Weights of a small GPT-style language model, trained from scratch on English Wikipedia: MLP 320 SwiGLU.
Each number is 128 + 24 x the weight over its row's rms, rounded and kept within 0 to 255. Layers, rows and columns count from 0. Numbers have three digits each. The size before them is the row's rms in percent of the matrix's.

# layer 14 attention query, 160x160, rms 0.0762, rows 153-159, columns 0-79
108:113110163117149102165150142178190109142131113103141054129139131156130136164156111146167129099155142167125134161134121133125155106102117119126063135149117132106124149156153134125103122168154131133179110130148102128126142134123126171126094159
109:118163136117153091141160158150146146068160142169127111134163121090096140126100123118102120087101120150142121100111130137143140157136153092134128138129095131132123121155138121121120141125117122159151080146131094130109180120108158096143133115
103:080106085073138122110135103133120101116128146107112138129115103100114133150157165101092110157114167121149134145077099132143138052159133100109183150119168105125111113116125130112138102145089109115141171139154106147149133116122159105116125144
124:194088171157105127160125153121103124131170147133157136123111134115164155146115163112158095131095118177112123147174174153120089103140154172112123121191154134127158123147092123090099150111144113121146152148096141155117111159155151100143162153
102:104074186147090094160175119155124110125113091125123130146130124120109105136172149177121149131119140129119124134112131146149123112138134142135185126120137170150097099107136121108092119136125082153118116107141114100120131128134119089116159122
107:117145139118138131104138225108106102118105125157149134156127065124121112106138118124091116167125167173164091119144157144110137129135111139107123150092138113122128120123118097141149137157167155112118096106128178145164117140124127116136132120
116:160123148104120145118114090140123103108114142113108129138124151114142152139135132139123101116135122152180120102135119123118100144144121145180039190098146153116163129147106152136133114148120102126099118178135127097099134090134158135138102144
# layer 14 attention key, 160x160, rms 0.0777, rows 153-159, columns 0-79
117:115178108118088128159168119116148124151140140154100129111143149147162101151129093147148138122146117112162138142145155143103160155115069142149109127148094126082129169150122144167080124103121153140174061120162138073120167117113106105171124140
111:104142117176110096146161123120114146121135148152103097130121129119131134105140129110130113115115097146147100119164139152132137142141124165093136134149117142144100130144158137132137092098127163132174129179143173101138139093141141118163143168
104:116133140111127094130071143148104095127135101113125139152135148145138155118167098135112072151120130123134151131129083144157126104127067135110093127096121140177138129130097119148094110088145123124118166148108117155121105094123156153141096141
110:153132145161121109191140117168144115141126129121122094128124145144154164102168108083149133150115171108141147118143145158158143096143156166108094087142147112116183129115101112126136137109135126136118128131077141092123077138108133117148134128
132:146144137109162121129087133137142098118129080146123118190161114159143152161148147165118107132118148123136103083119110175125083119144114094120103142147145164139116145110096101090127107140140107135205108068124050141143126139158154117102143134
102:135103156150123137099123126111137156077163137147135162130152144145137117118128111098115172096113152130114135138123134134110114124158062144120114109112134141129144107165109115125133129174115172114114104121132126111116120140161128115105140097
112:135139101115106161128162095113162113106098121119130140110107134152103154106166138173150114143166103125127159122130131112152129137140149145151068142110132147096176147137138149130118140150161095143096145129126132116120130126142138142109139138
# layer 14 attention value, 160x160, rms 0.093, rows 128-159, columns 0-79
095:120084123117118147144117095102162124147154149051138127080099149116122121150121139145120150140124114118102141135176128101164131123117136123195144123139146147096125084113180132160070148127134131082125083157161093118175137120116143123114123170
101:170160124128140117130111149139141121155179101073101129141114151104146140106135150127121104136159118156112104148127110108119116150104122111137124130147116148159131103154140137097145170074128082159153162066112126125126137096188125139156166121
097:157154075135105151124122146107107145148076152140165124212128138147126179131109122096120136146131148113122115157123119130133137113089110152145132129167092112134103149165168164122108141109126118104114136154095086153119157141159098080105129102
096:137135141125139159130133121097169125166116138095113170132120118179103126171149111117176134142124131123136115179140118089132132129141109112170135145123106127116133134149140146116133144125181149128100150129113153095128159125112108062129127162
098:132162101176146100141150125109125108172148158138128102103137161077124151145152139156107158139084136120153131121113151140127137107138159100113133135079113148129133090154104143142129085158119083191136126132121140109140130148121124171158146136
082:144117139104129144150178118169141126148106137086150116126099129166130121146138110122134117129116186133150103138129140143158118134106102130126133124112132091138165107087152144150149108070110146096152127102134142148163142124161134144115140126
098:129125109153145119120152136141099104131147146161144135106141142142048116101136123123134082131168128115138122161126115105135115170137128148172149176159139133111123161151146171140152107164076122141127160142112117075150137076160122132093144119
102:107133139105093125124155113138128128134133086156138126124087152165122118103152145114151135132109135146152082122102118130091123137125104120183136144102109131102155145156117155078169125129177119163151122121112126105115163130144142086104102177
097:106098088122126124132153068132134149120082099125112124098129145155118167144144128134145107113152108149123143109157125128172159107147129095118096126175151146166153079151072125182107119144099117069128132154137135090105132128122094136137118120
086:128166143133071103106132129123108129156141121084113117107072147112117131106114216122159171153114141119147090171140089101123132087141120156106106139136137103063145094104125136121144128126112139113112149146150144161117138106115127154144140145
087:128083133105068136090130148146135113147138152131111109086137114168125155122107128094116175108137188125107153077112121163141092107109160129161123138138123120117162136203112164097136150118122134155130109071135087113113154094117102160188107140
093:146120116108198164112111098126137116121142150092161165120121179147166157092112113136105150173089131110090109113128147102143076150154111138092158159120166137154125139131137123136104132158148103116142138157117125125069179156141140143186146154
100:118154180132137122132133112119160118111124139163142149079126152142149118130096114155142140148150125085116147138068108124143098124127175084104143158141112146114087124129117067168106116115094152112094111117084132096125114121119108108132102154
100:134160158104113133148146107154137141128138151090122136101130108108114119103142123150124124120115108135100117067119118128131098150131156120140138105116129111151125149138103097114115143126097194154103129121083148131070101102132121167112195137
092:065132117168143103095117136122144117135168183107100120161113123143140141132120148091073128117117118142147118104149122117122165164122156123130136133076147090119151106137130150121124142127111116154111137145181125121103161131130098124120132159
082:110065137130117078160150127137128113134155110120146121119155091118113135107135083164124183083134184120095128109117117129131111101126132122135093137091112103132117118137101156147124085155102153164112113140104113108145117138124084111124164123
085:161129167120118166113132119136100149120105099119168130141153144143117135157136116143101094133142160136103117137105122105167099137099125129137100098134097178128117145119122111163133140180130106095137136190112136123167123168139114156144108115
091:135132146104118110155120119123151170146120123103067135114125118162090126163134117126114112104129119132137125177104140127162146181082140159168154123135115144131138144145110094129141151114079126116120114129102138158147155132109177093145091121
096:154117105124131104139104126132151132106143156121122102152135114104108112131140159115135170139158090132154114121099141128116160139133128158150133157167112129125161124164134118121090099127154140137101118122154132107138135105143116117127106123
089:145125162127093098119087099085159140132104162186118130149126091084101130106096087101186141140140085140146130113157139153104176158131120076091100116130099090132120152114155135131109123145135115127098078127091138134092140122118131110133144140
088:136111159113129087116145109150109145117104135130161124079151159162167129112059087122128122104165086097170149119136115132132169094109130136146115113085158140130134126126104142143143147142128146157132139093156165129129157146124098154158120145
093:143108146141148112129121213149147149108110142123096125103108113121090106120147116116111116136149142138131153091134122148124137119130129155131134159134114117127109163113084153146135135119121108152135177158127113156139149135134168140104111087
093:126144124100124158105120115125164103156111167128117145139069167174118151120115158118129146118127123116188109116105088145109148141118137108112113115101081154138150125159122131117148159096136133117142091134155145151149124118121154160150173162
094:132125106163141156142184120112091120128102098140139115104081168150098125135131136121137098126094152137130162107153103071089117145124116121103106107090124112134100160167100131129111153153120107112126129116140115134171149127134087085114094152
095:150153108119102109120098155110134121132124139156149031092113144117124141104140138081099153128085140168110115153104138113119136095128092098159126147113117119134105140119175110111130139122125099078130137159089120120106130172104136112125105157
101:125136153147138123164096127110105156130140141175158129093115098094093156115173182129100151091121058096147115092109149136113106114125124108137127127141134146118143150096178091142141121117148112130092141116135112156112141107124118114147146185
095:121125147131143115098140141155128139125124176160133134111092163120147145104108119167087147116127153124114103112164111131079119134142105123165148100130145170124115130123141162174132135111125145111121104119112114130092099150194148135118144177
102:107120115139104128100132118173167125101112118136152128138132101124097108114125102107112160161162191116144106149103117143139127119153112120091123128140139145125147171148135125118109145148121133139139105112114158165130130127157103150131108120
101:072070104111117113102127122123125126150116139086163094129141137110102101141124141106131112133147127147160113124192139128147123153130155146098117129106078100156144098123094111166115110104142112121148131101109136115160144104149152136095136139
097:134138116065145138146106171123130127110091181121125164150167129119106132146097159094129109114121116141121152141138170068139119148107123126111150111120125177143117115101135114111157068140113084128101134109168107132097111152134143090107126176
100:176088156139103133164103158114119107167111124146104103145140123128161090161117125149123091126141147112094121131133180175157127147137136099137107114123135128117134161126109164105146096166108110076150117148126146102097149120170084129151132118
087:174093170138119120154125162106103165138148133141141106154160137125135112089154127153072142088098089109144139143120136088128171171098118117138123122090134151107105098110135138104122123096149135136120146112103128140132147112144132066063105104
# layer 14 attention output (transposed), 160x160, rms 0.0755, rows 128-159, columns 0-79
089:147144129090140159141138123126173161127075130093155126165142113142073136128114129112142116145171096120090093152132145088115098109108108180137113136170161120152126135168133172162133133095149115126113133147104153138121097137115119092113128127
097:143121103107134132109089104147108095191136110092097147097134139128133105169149109112165139149155054092134124087131099164132146117106156106130095150087123150162094148091084126155115126123107109126135150107156083111144157102136127145081119166
096:090158126162102116122093154162145155108093128133110160131131155121141106128106148118098110159158126103153064128129130109127165096162114129155240184135120138118138133126137154098160081121162097126148166124114101111115113117133135152125167112
095:136171074119090130134112132128092093125130141148139116069151081088101132090098116116105083130135098132122130128143146100151121130133091094087143132131098117112180088125156137059098152105130116126133163131105154141168128151132129098114061119
096:079168113061120126094100158098120130092133107106098135140115094179092117140091146161147131126183122131156119125129125142142091144139150153120093126150110124136149166079145130137149149121121148139128105160110136179157146106118106124088158147
084:154145097139110142139096151129119108146097070115132125162163103142139078128135145108146139126160112130178149135096152145128174089124136129110148127111161140109071142143122142105131108099190083164120120167131108071086140108125111098126115095
092:122124162125119113130136147124070160117139123115124113119141096125105158145134136079139149143119128131122126130159146138138133146117130154107157125089108109176145105146151121111157177113167136119134114169106114136092157075119086172133130124
097:114174081163108120166114099119119120145159134130140142123161132103152123158122167082124107137120156118145108100137162102144147120152132158109059138110144130122174133107138121114174147124137108135145133133078070110145139135114123170078109151
089:168135116113101127172160181124168146137122126168108135158098141136134118093132170155153141130144163147136124155158139120113114130110076136141064152133142081111140148143138132120102111102106097103140108133127126152162116111076146112121116143
087:102121106155168100126094099114109112172129123085169094159130135095126150139124131130157091091161134161150118128153147133154048136148151131090177144116102127129166174139139112127167108163142136151136168148165125136162121107125102128097073111
086:120128154092127153168115142146115117137129119112150156124171102111151146119143134094109115170160126082143133121139118118098131074165149144121091093113117122102130142097121096134158118106161118121155092121068136177146164177174132097116145091
094:105161123207121138137150083165124127137174145135135108124104156164105108125123146143100105112094110132121161112095172151111125088100134129159083090147177163079143155156093118124166136102139135131129114128130175112171117106163156114114095122
098:131092166148099141175146155132120144144100170119131154135138107137110139143134130165100127170134135149124158121118089092106121137073141091149146108093140107143127154133144151145100144118109115128131177113082151178157102111121111140137134154
095:135103143091177114112120089169098115132094163157144145138120121155085135109080116117092174141125110129134158148138104120120116144130130109114101093131154151097130140129130141118142144102172130129107155141172137101152156143134146156159116106
092:089150124175111141160137120162128166098126116114156167125149124126115170114148094131110172090151121135127156144129134129137091126129100138131086132153094114161132122105159125104107135144127143127105136144190082127174133097142122124149162111
081:117141143113128173130112099171107144148095165121103146156132180135159101125142117117114170158105122110117158122150127128142148141107169168075128122090114106122078164116149104134129142099163108141115133116093149115143140149147135125140144139
085:147114150093090113148117174056123119160187143141122156136126102156110136107126152156111091117148110130131096096097120099082112141123172092120077120143117117145151126131125108142141139156129142180157106109113162105105144154097128144135097101
086:149135120165134135109122129115149123159139089111095125136089134113083128107140121105101122140146148168140108105138084125125177161148137099120061096137135117106117090112117122145119130140133119098135122115180124075121129124158132085150135124
099:102104118157129124117156131097105144116088072131157137116142082118105166129147108135109084183110145125139169098150141106166108135164156132089116113095132103192130128137132163156161155118073147124085117150127136158091125109152115135112111134
087:115154092100174112132161157143145081130117117096156112099121143138095118129145129131074087110152153105118154127075132138125176101141107118099180120109131103087117126125154149115077156136078142135117145168113117158110152128150069149123146101
090:161104149116098168145119148138117137117114187119102150132088127109110127146137166113134146148147143093079072120132103133145127124085107139159078128138139104102169111108154143130110187104113137120081094124121166106126127172144155096123100135
092:128116096099112133148126134100125141171143172173144126146117121159142148128157100148102128113119114082120074117131125136144113147158130119118132126102112115089121114183123152123127161114132113124103134119137084105150150124152102139150127148
093:122150113152128120126129155138147129120127116140133089103132171090129150142108138108174097137139102182101122156127141149130089092158142140113078118141135094115114135101134128108109118092122143100149120100108060099157159152133109135097116125
088:152098131174132120122117119135121162135191124167120107083131190080155132150166102111092112139149106129151128135130157150106112124124124110142088123148100127110129157127156195164112119116108132153133101132170114178148106163135145110097142116
096:102105149143147114104119176082153100133110145107129142151110163175136108117141163132135142123139133158105149131133135104129172122118134173155153144089150157163163124097151120120134102122130117156105147146130162104170104107131148111141101140
094:093122119099096125139128133130107109141086163115117096096158103169178122127123144121087162105100131173109109179108143125104152131154114156134151121110162138094135153146104129141129099077115116076134107152143084159161124086101114121141156098
089:090137147163133106141089141127141131155132109107113137128135145157124128146162125149168093156101064154115137138113120132123130135116094131106162118124151121149099133167131145165141113115139160157141138145134119106172135147127131124075089109
103:119106118155170166094127093140138125175162099147088104126127110172155159146145147128108120103110125087105154103144107091105148125111074166080132170126110097130121137104127121091136138137173116110148136136161103142087114172139098118139148132
099:136126113094137145124140124099152125157125086142113111145097129125171120149152121081105121107144125118166146134130163112141138144157162115137049186135131128114141128124167123139113082082122107161089164133109097126092092161148072135159141150
097:153152156144121125129132118111146141158120114125169103126151145134164077095094107112134135108138135127084170136137102152087114141103140075135104130120125119159205134196104141155111129090138118120169154105134186102132135126177134087115135124
097:103140119040153168132152108109144128149140151162121158132106121123163113154153107130143117139161109084113126167113093125089101150159110156144108140124139127118116086153139123159140115122120143139156121133153108106120117147114129160151105136
090:134138132111149179121151102103141112115113098088128147135179154093096117119149098106118161121080136118079077128141109169116177128132116108112126132155131130146120171106179148102154127150143121113115131145110131103151115148162170127161179122
# layer 14 MLP gate, 320x160, rms 0.0993, rows 0-31, columns 0-79
099:127096101149127167100154125196111150123099105132135134125074138105118146109140156121132100096137146134099134096132120146131159123111143101138204113124157138160138137127162130150145132104188097107140175124138086149145088113136127147175089138
098:134140076117081151114177095085199150130179155181110100133118162132139157107142137132131118104142133119124127082135109125109124094149126108139118162128140088111170136132106129152140172135168139144139140143140099113164092117118152140148122116
099:190098137105132071144155130118108129144169119141118163140100102096143128109099161120130123151135099147103110169160089130113128154159130121161084158112107141149120137114137145162127105140143128108104137162102148137115102141107160096140144081
101:091118135115070153129094110077107122091151134115120136146160085142141111127143189151151127143095134116140117095169104098123116111100167097107140150100129104132126112118137141161187124159147111119123132172186119164160193124119140104144125151
109:146134101092152120106124137161135123165113134155119163121135118161106130138128146090181120139173145112169117119134123136166149146112159181125155147143129152117110089129148123113110092143129142145125197110123088112112162152152094104133185140
099:100149130119134124124150134124156143130141107092120061159127148148107111052134101104129140122136112154098169118136094151146112116099112118118132155106170155146126127097171125134171128140111115144135124157112152110121115136177107112188127102
094:123143143130154102099171138126135074127133116181131143108105101147132085044172115146126133098146148111161146156140120150184143134140153133105135103117105127119124082122101145175106133121127113128177127146180115148119134162112153123135099140
103:085138099147130152136111195116174123135136108152160136182110098121121127135133161156129123144119098120149150154166122116109139117143112115138098139143126101087152095179137165157122102073131110136067126106122114099135148155126170109121116150
110:154129133115118126140102143128124136077158154120120117132139118166114102133141143139125164092139133156097150099150120095095095163131124084131126152140150087110115133119170133111148114139114121156115083127107128106076157121168177144118127125
103:139148166131145153125157115125095112116100103148137155127110086100155124087075120147118165113111122161075098113106129165149147115152162160144123164153123121132106143139114140138143098136102135131112112121131115140143103077128149090139097098
099:134121145128096155153124151174100108107132135134120084142160115081135114160167164110117126165119139131113116117138089120105102107097138121150110142150086129132113144126141113109174154177106117135100192125115129114124124116134144149111114110
112:137137153130147116164148149117083128136149075148111075110117073111100132104146088123110124145201149184125084118138113156125131121117169109129096143147130148130133118142099110113138095130132128158131126077145124142118116099128126135138114107
098:162134106120098130106146149130143122101156155112127131169109105117100114088119111108096112105130109123084156112148144158145153123128138101118166128130163186135147133178157147134140137148141176127169084151115131150110101122181134124141122142
095:149148121125124155104100165118104133103156134141106134091115097173134160100147127106155107120085172161132090089085114114168108138132099098128078154084117168080128173141139146165114118138128133118134136076131174156163118119112134096122139112
103:112140087149137124110118151167135097118140077101121141136119209128149147131098107129127103150130132197153137151145138130162135154145152093101175131158166134140152143166145092152110147134133136117111094143151110115153160154139150124151131105
107:107111093123127124172124111128155155105079122175136101142124108088100153136121144135177109142149150119106131142125088127118139123127127115091092132144124150132071119159114158152208099146137139122126137114125137142184166164082107109137109160
109:082101132113124105104164111163153123155135129093115151138102152153127106154135105099182134093125128157119134082161112144121158159143158125115157104111108130159169103094151134140093168142118083135137164122071068113113109133136127117128144177
103:158108130127158140129135098157155112135195118158116115123118141113150103181127096139126141069142118141127134136124093109151108121096116142155101124117144137114154090088140150126114181132127151128112141141114085109121160170125157147130127177
099:117123113106160175098116129194119108134137131114115136070146137125113139142112122119153129121172144128133138171148115141115140060162181127100104118116169127116143099140128133154127145131168175080111134156128088144127162159126123154126159117
107:102131088111082098151142131149133140133144112066135101146108121117118126145072173149142097144127109110097131122127156104125147114114147122109150135130118133145133115197155125136099102122126050109127147098116132135143112119088160140150088161
097:112126132142113136103127132087129131131131109126137125163158099138140087124159084135164138105096124136126111115119116090117089076131152150109115117139153136154114142129197149098157108106139161103127154148112109094128125136081136126127141139
107:140124137125113146152151158144134116137156119136100149074133141088135104126137172143114131111144078127148142141129155100122134158069147133126075124178112135108146124131101125174134152128116083102092104149104160166129112115150136085168109104
102:136156122120143135118140136110161138111153182136095109142132130162147098161096125138152155129114156136196112155171120137129090149168118120153154137145159136133123119139129137156100127120161123156078086130143151134124129105167129134125131138
098:096088092165143144118114166124165132098115160109111074102147146106138118111126126175146137150122140143137115093124164086110083140121115102166101114085085144166128177129103142118142154104118172115072113097122107126099150175151150141153117088
090:103129120106131124146139092084091156080136103118107103124089144179087141117104081115151125124145078155145084136139147154160144104101146153092104140116139152121071131134097158160111088145127107125154114108134150119124148154122123097147099153
104:146136115119104138120122153092146169166162102160130110136137157154091134172136153095107153107136126070123141150132099106130131098127189118128118127155151144105116116138125165122104136123183144140131125112162122140118138119093131117100121132
098:103158119102129132162151137103135096120105148129156072168126143093138083161114121165088114125151127134151101124153116113141139144127145122154130089150157139192109132172119105061180136144103130155129134137110100099153137145134126149143098076
103:142108099120121131080141144130127140139163105130101161153120112147105121151121114128138149075110160094107119138160154124156141096123181127087135135135145145157092118160143126160116075142119116117175102139150149152100122099139110128140106141
096:122172105110182129111143152133117134113145154104114111068146090090164150107092116139160124150115115154108105115132106124154111111126088143127132147113126105107108139135167105121105175122108132101116110110127130164097113115112141125157139087
097:135136165093133140115130126119156138115110148112178166116153142166146167166133095146180135126121118160152109068090121127162111115144132120139102168141132110127132154127113140135135102106122120174143156087167127160114129147138121181154119095
092:135161117129145131103106091152139093099109109108114147130159076120117120124104140146142132081142161145137155128141143122085151109142163078107140155130157137121123134174147176087098129117154115122090165125177072125138126111158135140124148107
100:084157088171128132102070113134124122140152113087117098127140115171148124133119122150080138164147096137153144165119136114105087171149137151153137110069201121131119139137102102130133124113124146124141118106129109140171134114143115108157165146
# layer 14 MLP up, 320x160, rms 0.102, rows 0-31, columns 0-79
093:129150119132167106141095154128156151133156133137129121101117083138101099131160123121138125127118122153183131118133160139124102129160110148131060167104112123110058113110104143162139151106078099120125132133168167156111141142122114142092196140
101:096119113107159155142108115110118118143170098083132140152143129141133161110112114152123129140114143125133134108181168142155117103133100114159093095098143109113115161147159118061111148107187139148167108122140114127132097068106118106134122101
097:137159123136122126076090103150070138123137200090082129097131136134142092143173141156109176132151175165130118149140143116129127109137142123170135125141116095137098146133101117114124124175139156152162116134156127094117114135094135127110148120
092:079115120104124088139105143130089115155118115102108040173117142110146126148119160140123128146126141132113141085153100127129122153145116123126115113129153114109097101149076148132114086105127151136128091131136174119101131166092112084136126142
106:109135145100131170151165156129112192159165148147140116107125131127137135121123117161128131137156139134088145149112136121126147099130098108131075148134120091118114130122132142086166178128115133122153098111116122148151085116139183153047146082
096:145141158173136162151144104124140169143148169134125106112121110139127133132128065112148155114141093118164150123160140138120140132154093150119112169118115093151146106070163106119172117081078131115164193114107107101159128110142111173144125122
103:112133147146143121080084111113068139132088118086151098134190129100143148106140140131091108109148118163149143113129133127182102142114106145121140089118110090129125124126088142152099115123153102165142104158098093114160146166120135110138114134
101:102131143149135114141120124099123127139108149161095143151104123104119117108134076137144156105118131169138164095128188153120139116123124140145087149087105110111139142139098148136121128155141095124122156133148129106109170098091076164138182126
096:117087125119160129152128151171119144154127162107105131116121106118100168104123169115139120125126090092173129074144129149116114128164126125102160114141147180161124129144122148106147085135124124151123146092118146129102141121180116142155099101
102:101152135127137078109114142135107106169164123122113143146099157132176153131130077094081145105112134129112150132141097110128087137137113155097140174178132115152168142070118129119152102152127101149129151128088078118111153155131135154115134106
097:153120164176161107091110129129133145086122126114092133122161147102118175130133129117105111096136152176113162115139128121165163126132152133169138157131098126091089129125144155126124135141161139114155156109116143119113118139139139153047130104
105:167120117095143099118148090074140086120078135115124152150123109115119155096102133139128120125142159157119112110150124117116091130154138102106116129171131151181151170114101171124116184142113098128140098114136096163118121117131139112145080115
099:104113157115099095145115117145126149091162104186143111106129113133155134092168115137158140124146099143110107133114134107113139142100159139134154136143151111120112146091139146158113150158110115093157172138150112108165135128082143128087132142
099:142131175128176126152121117162139123156117091071103159126130101131182139114178129145127082142086131145123113119132150157147109099125156067141140116113148152152128099164093128146117145165128144134176120101146134120117117136102163093102141137
099:126150121170087135120099141163115151160133122149137096104141146158087152128135084112141084136115153110127131113127109158129099160104125146112131108102103148133137184128125113130106136118151148107132133106144138123118129111116138113159097150
102:151090156143152155095131087129112130125143166143128123153115157138097155129079124130144110158085091157114136162155161140108107121109150174140140174146054119099137123150148088131151117161135140119155139141148149094147157130150182129113117160
104:147086129149142173113168136125127091106159113133134113103151118088119162163142106150129143168120128092109111123162110139094093115082073121079095148121114127103119108122064148152110113124114142123109104148149157150164160097127167099181094120
110:122127111118154170130131138138156146125130140162137136129126127169147155138102146179095136107165146142135084177113145123151130087139098119126118186113091107137146195090149159163156114154108156165125120084080139165080104142113153160118126159
107:112102126155124124169094121142093132124132100126094137132089091132089119095144109162128124178144136176126118097148141149124141172095125119101088111130098174164083104144137101122112116114132110117114103112079176132099123065148135091099103121
116:125143149107175153126127128115102105120152155155144117089134099121129090166156107098116153104104105103121138161139103106129122141141160111133089113120114098108138120121120099092117097097136152159141131110111167136078107126147112121110122094
095:156145099126151174153149147150148165146132077118104098135124097128117154195140112068077122152088108125140136130146143098096133116142146104128094120152121111125138123104153094115115107144117163096115151106111119149150088090134125135107124159
103:137171174154114201126134146142143133099145143111153126133113132088093118137144134147090118163164089129119125117117133116048111124146139104104118143164139138150130144152124134138133112117107118170108157138114121101102111117141148127108106087
098:134141104142099075118137095149109139137137120136111166091114135165134121125114161099179150126143096104149049108159104145136120093137177137118109162144126072128159118157118101087125105087130138137130104106168138079164107116167122139142134133
106:175126146159123118168119153153127075184120076128139149112117140087113119161125125115167135105128105110132112120113175135094141123156140139140120153150133137099103164102128066152167122136070153124109125152118123150166152156125088101156153160
096:113176154133149150150127115095144096188114155089141119130162122137111087096141107126095108116124149104142156100145114136176127128134141109099114140139113113140148165112138114129143119102150169126090123129135093143065149131110105131115101153
103:144121159099158109140140120143121093130105100117112141176119134140175102098084135147136143109107110157092179117196146153150141122151111109134141113108107154168149126136146121136173133132161136084145097142104108151115144106164130154134131130
100:124122157138129122083055114142127166091135114050119112137108116165107128154129130153154121122096164143133137074113105140110092118123102083086157155142121131110120135077179140145127141095139149090116117113126105154106108154100077105126168138
100:129130163110187125120123134140088104087160154094175136138148084162078120099112104133165135099109153142110169130099114101144105094112161162135106141109162125064164127133108123128157108128120183129159140096158151160126124120138146113096104102
104:144134118102102095122131149134156126129142116149154108129135139120087133166138118092159154113107155067152147155100154127097063129116153120108163115154144105156133100115096118158136120168143145159100144130117129119129101114118138092122097122
101:112137154113156145124113155162091138139127123152134070159128177107119103143096094145145109110139083096127130123171146137151116096089101168136171164117151139165121110116181113102159125129134141141104179147112128125109135149107114161140149148
090:110162172183183078070144106128118151106124105126109107109154103153100119122162115145166121164115117117110153133125158101132110099140105104129122122168158156114121120136120105111099116102089126150131136088159134117156166126114163113152125154
104:131101129090160122132114103095142080122142125106114124138116124142099146137130131143170124141144092128154135126126147066120146116137121118156157110098117142124059124098119128133111145117132158130156153146095143098115128149159132092122134116
# layer 14 MLP down (transposed), 320x160, rms 0.0937, rows 0-30, columns 0-79
100:111107141164131126119165102160142091124131110183157117141112144148153098184096136091168093134135136135103132123129106121156170163135140115124050116113107122156113125148133125123140153176131145128127084136096195153145131157126117131156093133
099:146091135143124135110087133141136124133108138121158139166103147138099115141116159140148104118145126115169106168186098170108135120127096081140165089131170106138089150115127131170127143096196160149122141151107095140100100155125136124143157147
099:141121102110136156130151165131086103122107130117130139105127116099115143105123105146158152105143125120143141133097133100176151095135159086104128148115160165120084111094138148111123109108093094159151132120155138119140150121118152127136149174
095:137120120173115129152122107122112116124086117136141131110128168107116177130112113138092147149153101114124152133092163124142149121135124117154162146160117090106132145127102096172152158134086165140126156107106067111164160092099148117085123147
104:164163143138125112114127180136097149122133131125148115131162145106141114144097145146094098131121131145121118141151117163102139127147093118157080148123105120125143112166138127161091128181117136116171176105144155190110107174104174151100123164
093:139166136136152161143112144105149144133136135094099084140128151144151123127149123085149112121120099157146113095147157093138111180104103169113102153083113112125133144091159102092121144090092078091167188119132121131160128120128150123119130137
099:099112109128138140111123186114121131115094128099128101137150126133118164110107179095115141146114174115081102127116135108106108139093125150115190138139184146150151142154165091179107154083149171134149139174091111110125126147169124121109155134
101:095153105143104125119118128123130144125106151116144167108154094100123130111152152126073119142105083117152129141148141168146126162142141179126138125168101093112152098110156130117082144113110099107089136113127092100136135159119118136089107121
102:148070139136097155112120159118186077114118158118114127146125127161166128123140141125164182158134107112141119144165094121153131111154137146133118131142092151158131102094156169131099092104122111128140140143138148152115079089104076112104125146
096:170131141111132128125118163125145147072143129130095149111145119139176129181080117151145119169132136132100124089102137138146134094130136134108091148146123125123133138099122116112128117146156123089162158104102098134146106154133091103105125146
098:146146111143093114141156122125133107149099122127089139123121064152123133111116155118119120080097136108147115120148111164089114103148162142136147113144144157173111124145134103117154086158091149143119150110193121145143107071149148093142166136
105:160125123084134172154123113140111117148120097125192108133140150132115152122155129145146123135154176131133115126083121135113129168116139133096176099165106143150109117133082143141105085113106110163113139142151078135117174148112109113134153180
092:140150106088122125123168134127134148144131167083092098134109105162122109110132131136163113117143144107119133112170147122109143124112113114153015115161119123142108134129102158128119118148129134148163172116128126169113076154125103134099113142
102:117146120119164116129128137111097139161137148098098126096083106133180109101110131145119109126149112159149144127161158131145106134123130105113058151120142125116152104146143101125111096166140133139095134145136087083115138137123080170099097148
102:156119093108130131129124157155113124131131135153127147136131156134098118187108126164140144111097141180154143126150154107123094124128153158138192121120114142134080127111098122138150109159150146144097149104090136113121114073189184171148125131
102:150125097117152110116093162160123095129079116117159173119163151127093129138150105144128112138142136166153121126131129112079099152123138156130126102122117126163140153117134101108069129113125111145102104120159144186122113119105137134134166096
103:187093120126114110111092118143136118120104160115142133095115081110155124122135173141141127138125146127129121140116143139114148168105118113143168121118132154175100130144109121164137150102104139088105144120152195188148155138165154123124121091
112:121122120131158098113126099134114140087096158126198147159147083140153169092137137103101129101092080113113126117084118123127149114149135161129114093137152098141114154151110142131153093127127114135130106166105153127106109123108105132121144081
099:106111130130165136162128145140096127161125095146130125163117087141098144146132129152106169136143070132118129130110149105119139094125125128131166137134139132131104123125116112101144104094120125149145164138101113145146138130163066090164105093
118:155149127150114113099143147166158109138108157115124120124157141148107140150131113110134128100151126127137107135119141129128121120127102140133000117120109129108120138128113145105120120136128187108156111117143126101123131108167113134106130124
092:142144139170136167115117135144153134096128117129161121100153113126146147137141143098115124101173102168127091108100107146091148144152096134116146152121138154148091105123095107125107094149148147126119162173133156122140158122102167140113118143
109:056185108139141110107139103126115108144147137138138148128146094157114138131152130145114169141108138136152107143134080135109151182116091115096080098139143188145135092141126100178114152106106085135120143142086102127146120145130107129114135140
102:096128110103132115117112132137187106093142126073127142115113103139106088133154130131102112141127121142120137142109115153113131102137097162152077138125169085128124124146118171181119113113156164112157111146124098164150112136099119150143120118
101:112119125153115147099111125089101164107117099087133139116134141147136155135133115154115093125121142156112118123128103115094135089162113125084168151145177103176150135124164121141092149130145128125119155111156126134097113097198134132140132119
094:136153175155126070091136149100120142165134145074096127097168078148137076139116137164114160136112133130104155139132094116153138140147126129124205130146148108141131106154118122130167106143141134137102148128118134149123132156119134110114128141
111:141102088116124090128099117111138123139146117157122131119118137093101120081087153085129148166156107095159111141132098156120120167163105143103152135153096087148103101160102112129107123100126097146119095101120167138120120155109128129182125155
097:121142105107111110115160133122067147137130151129149096130106116120099113124068101131116144117128133078164115120126099115059121162136092093146096153137166138085139119126130142183150115147065099162136136142136132112125142128151079120127129099
100:148120111135109165148174119118133077110131125142124159127116097100130154110085165122104121145078164151148088099096161134157129143172142093143102166086091126138126114160132131141097120126115155184163140132184130132140113151168162116110124120
100:107101111165136176152156152103124157116077138125123128181102135147154153128152156137127105098150106146150153111121131180153125149120113112140085133138147113142140139101088104140178117115159102165127101133110116150109128158127106114116136148
099:116119094142198134109126136153130121111120136128104124136111132075174122143121144085103124105121108073132162124111138148100081090148117101123148179101130140124105111158116134142167163118104138137106113129128149121112136132113150134130116131
090:107167148149095132140118105118125146139139119111152151130104096168184141110101124162141111140141119104153091151162115174143132085110126107114140107127152110083140122139152094077127139124154163164089123121150120099171155123112142138172144125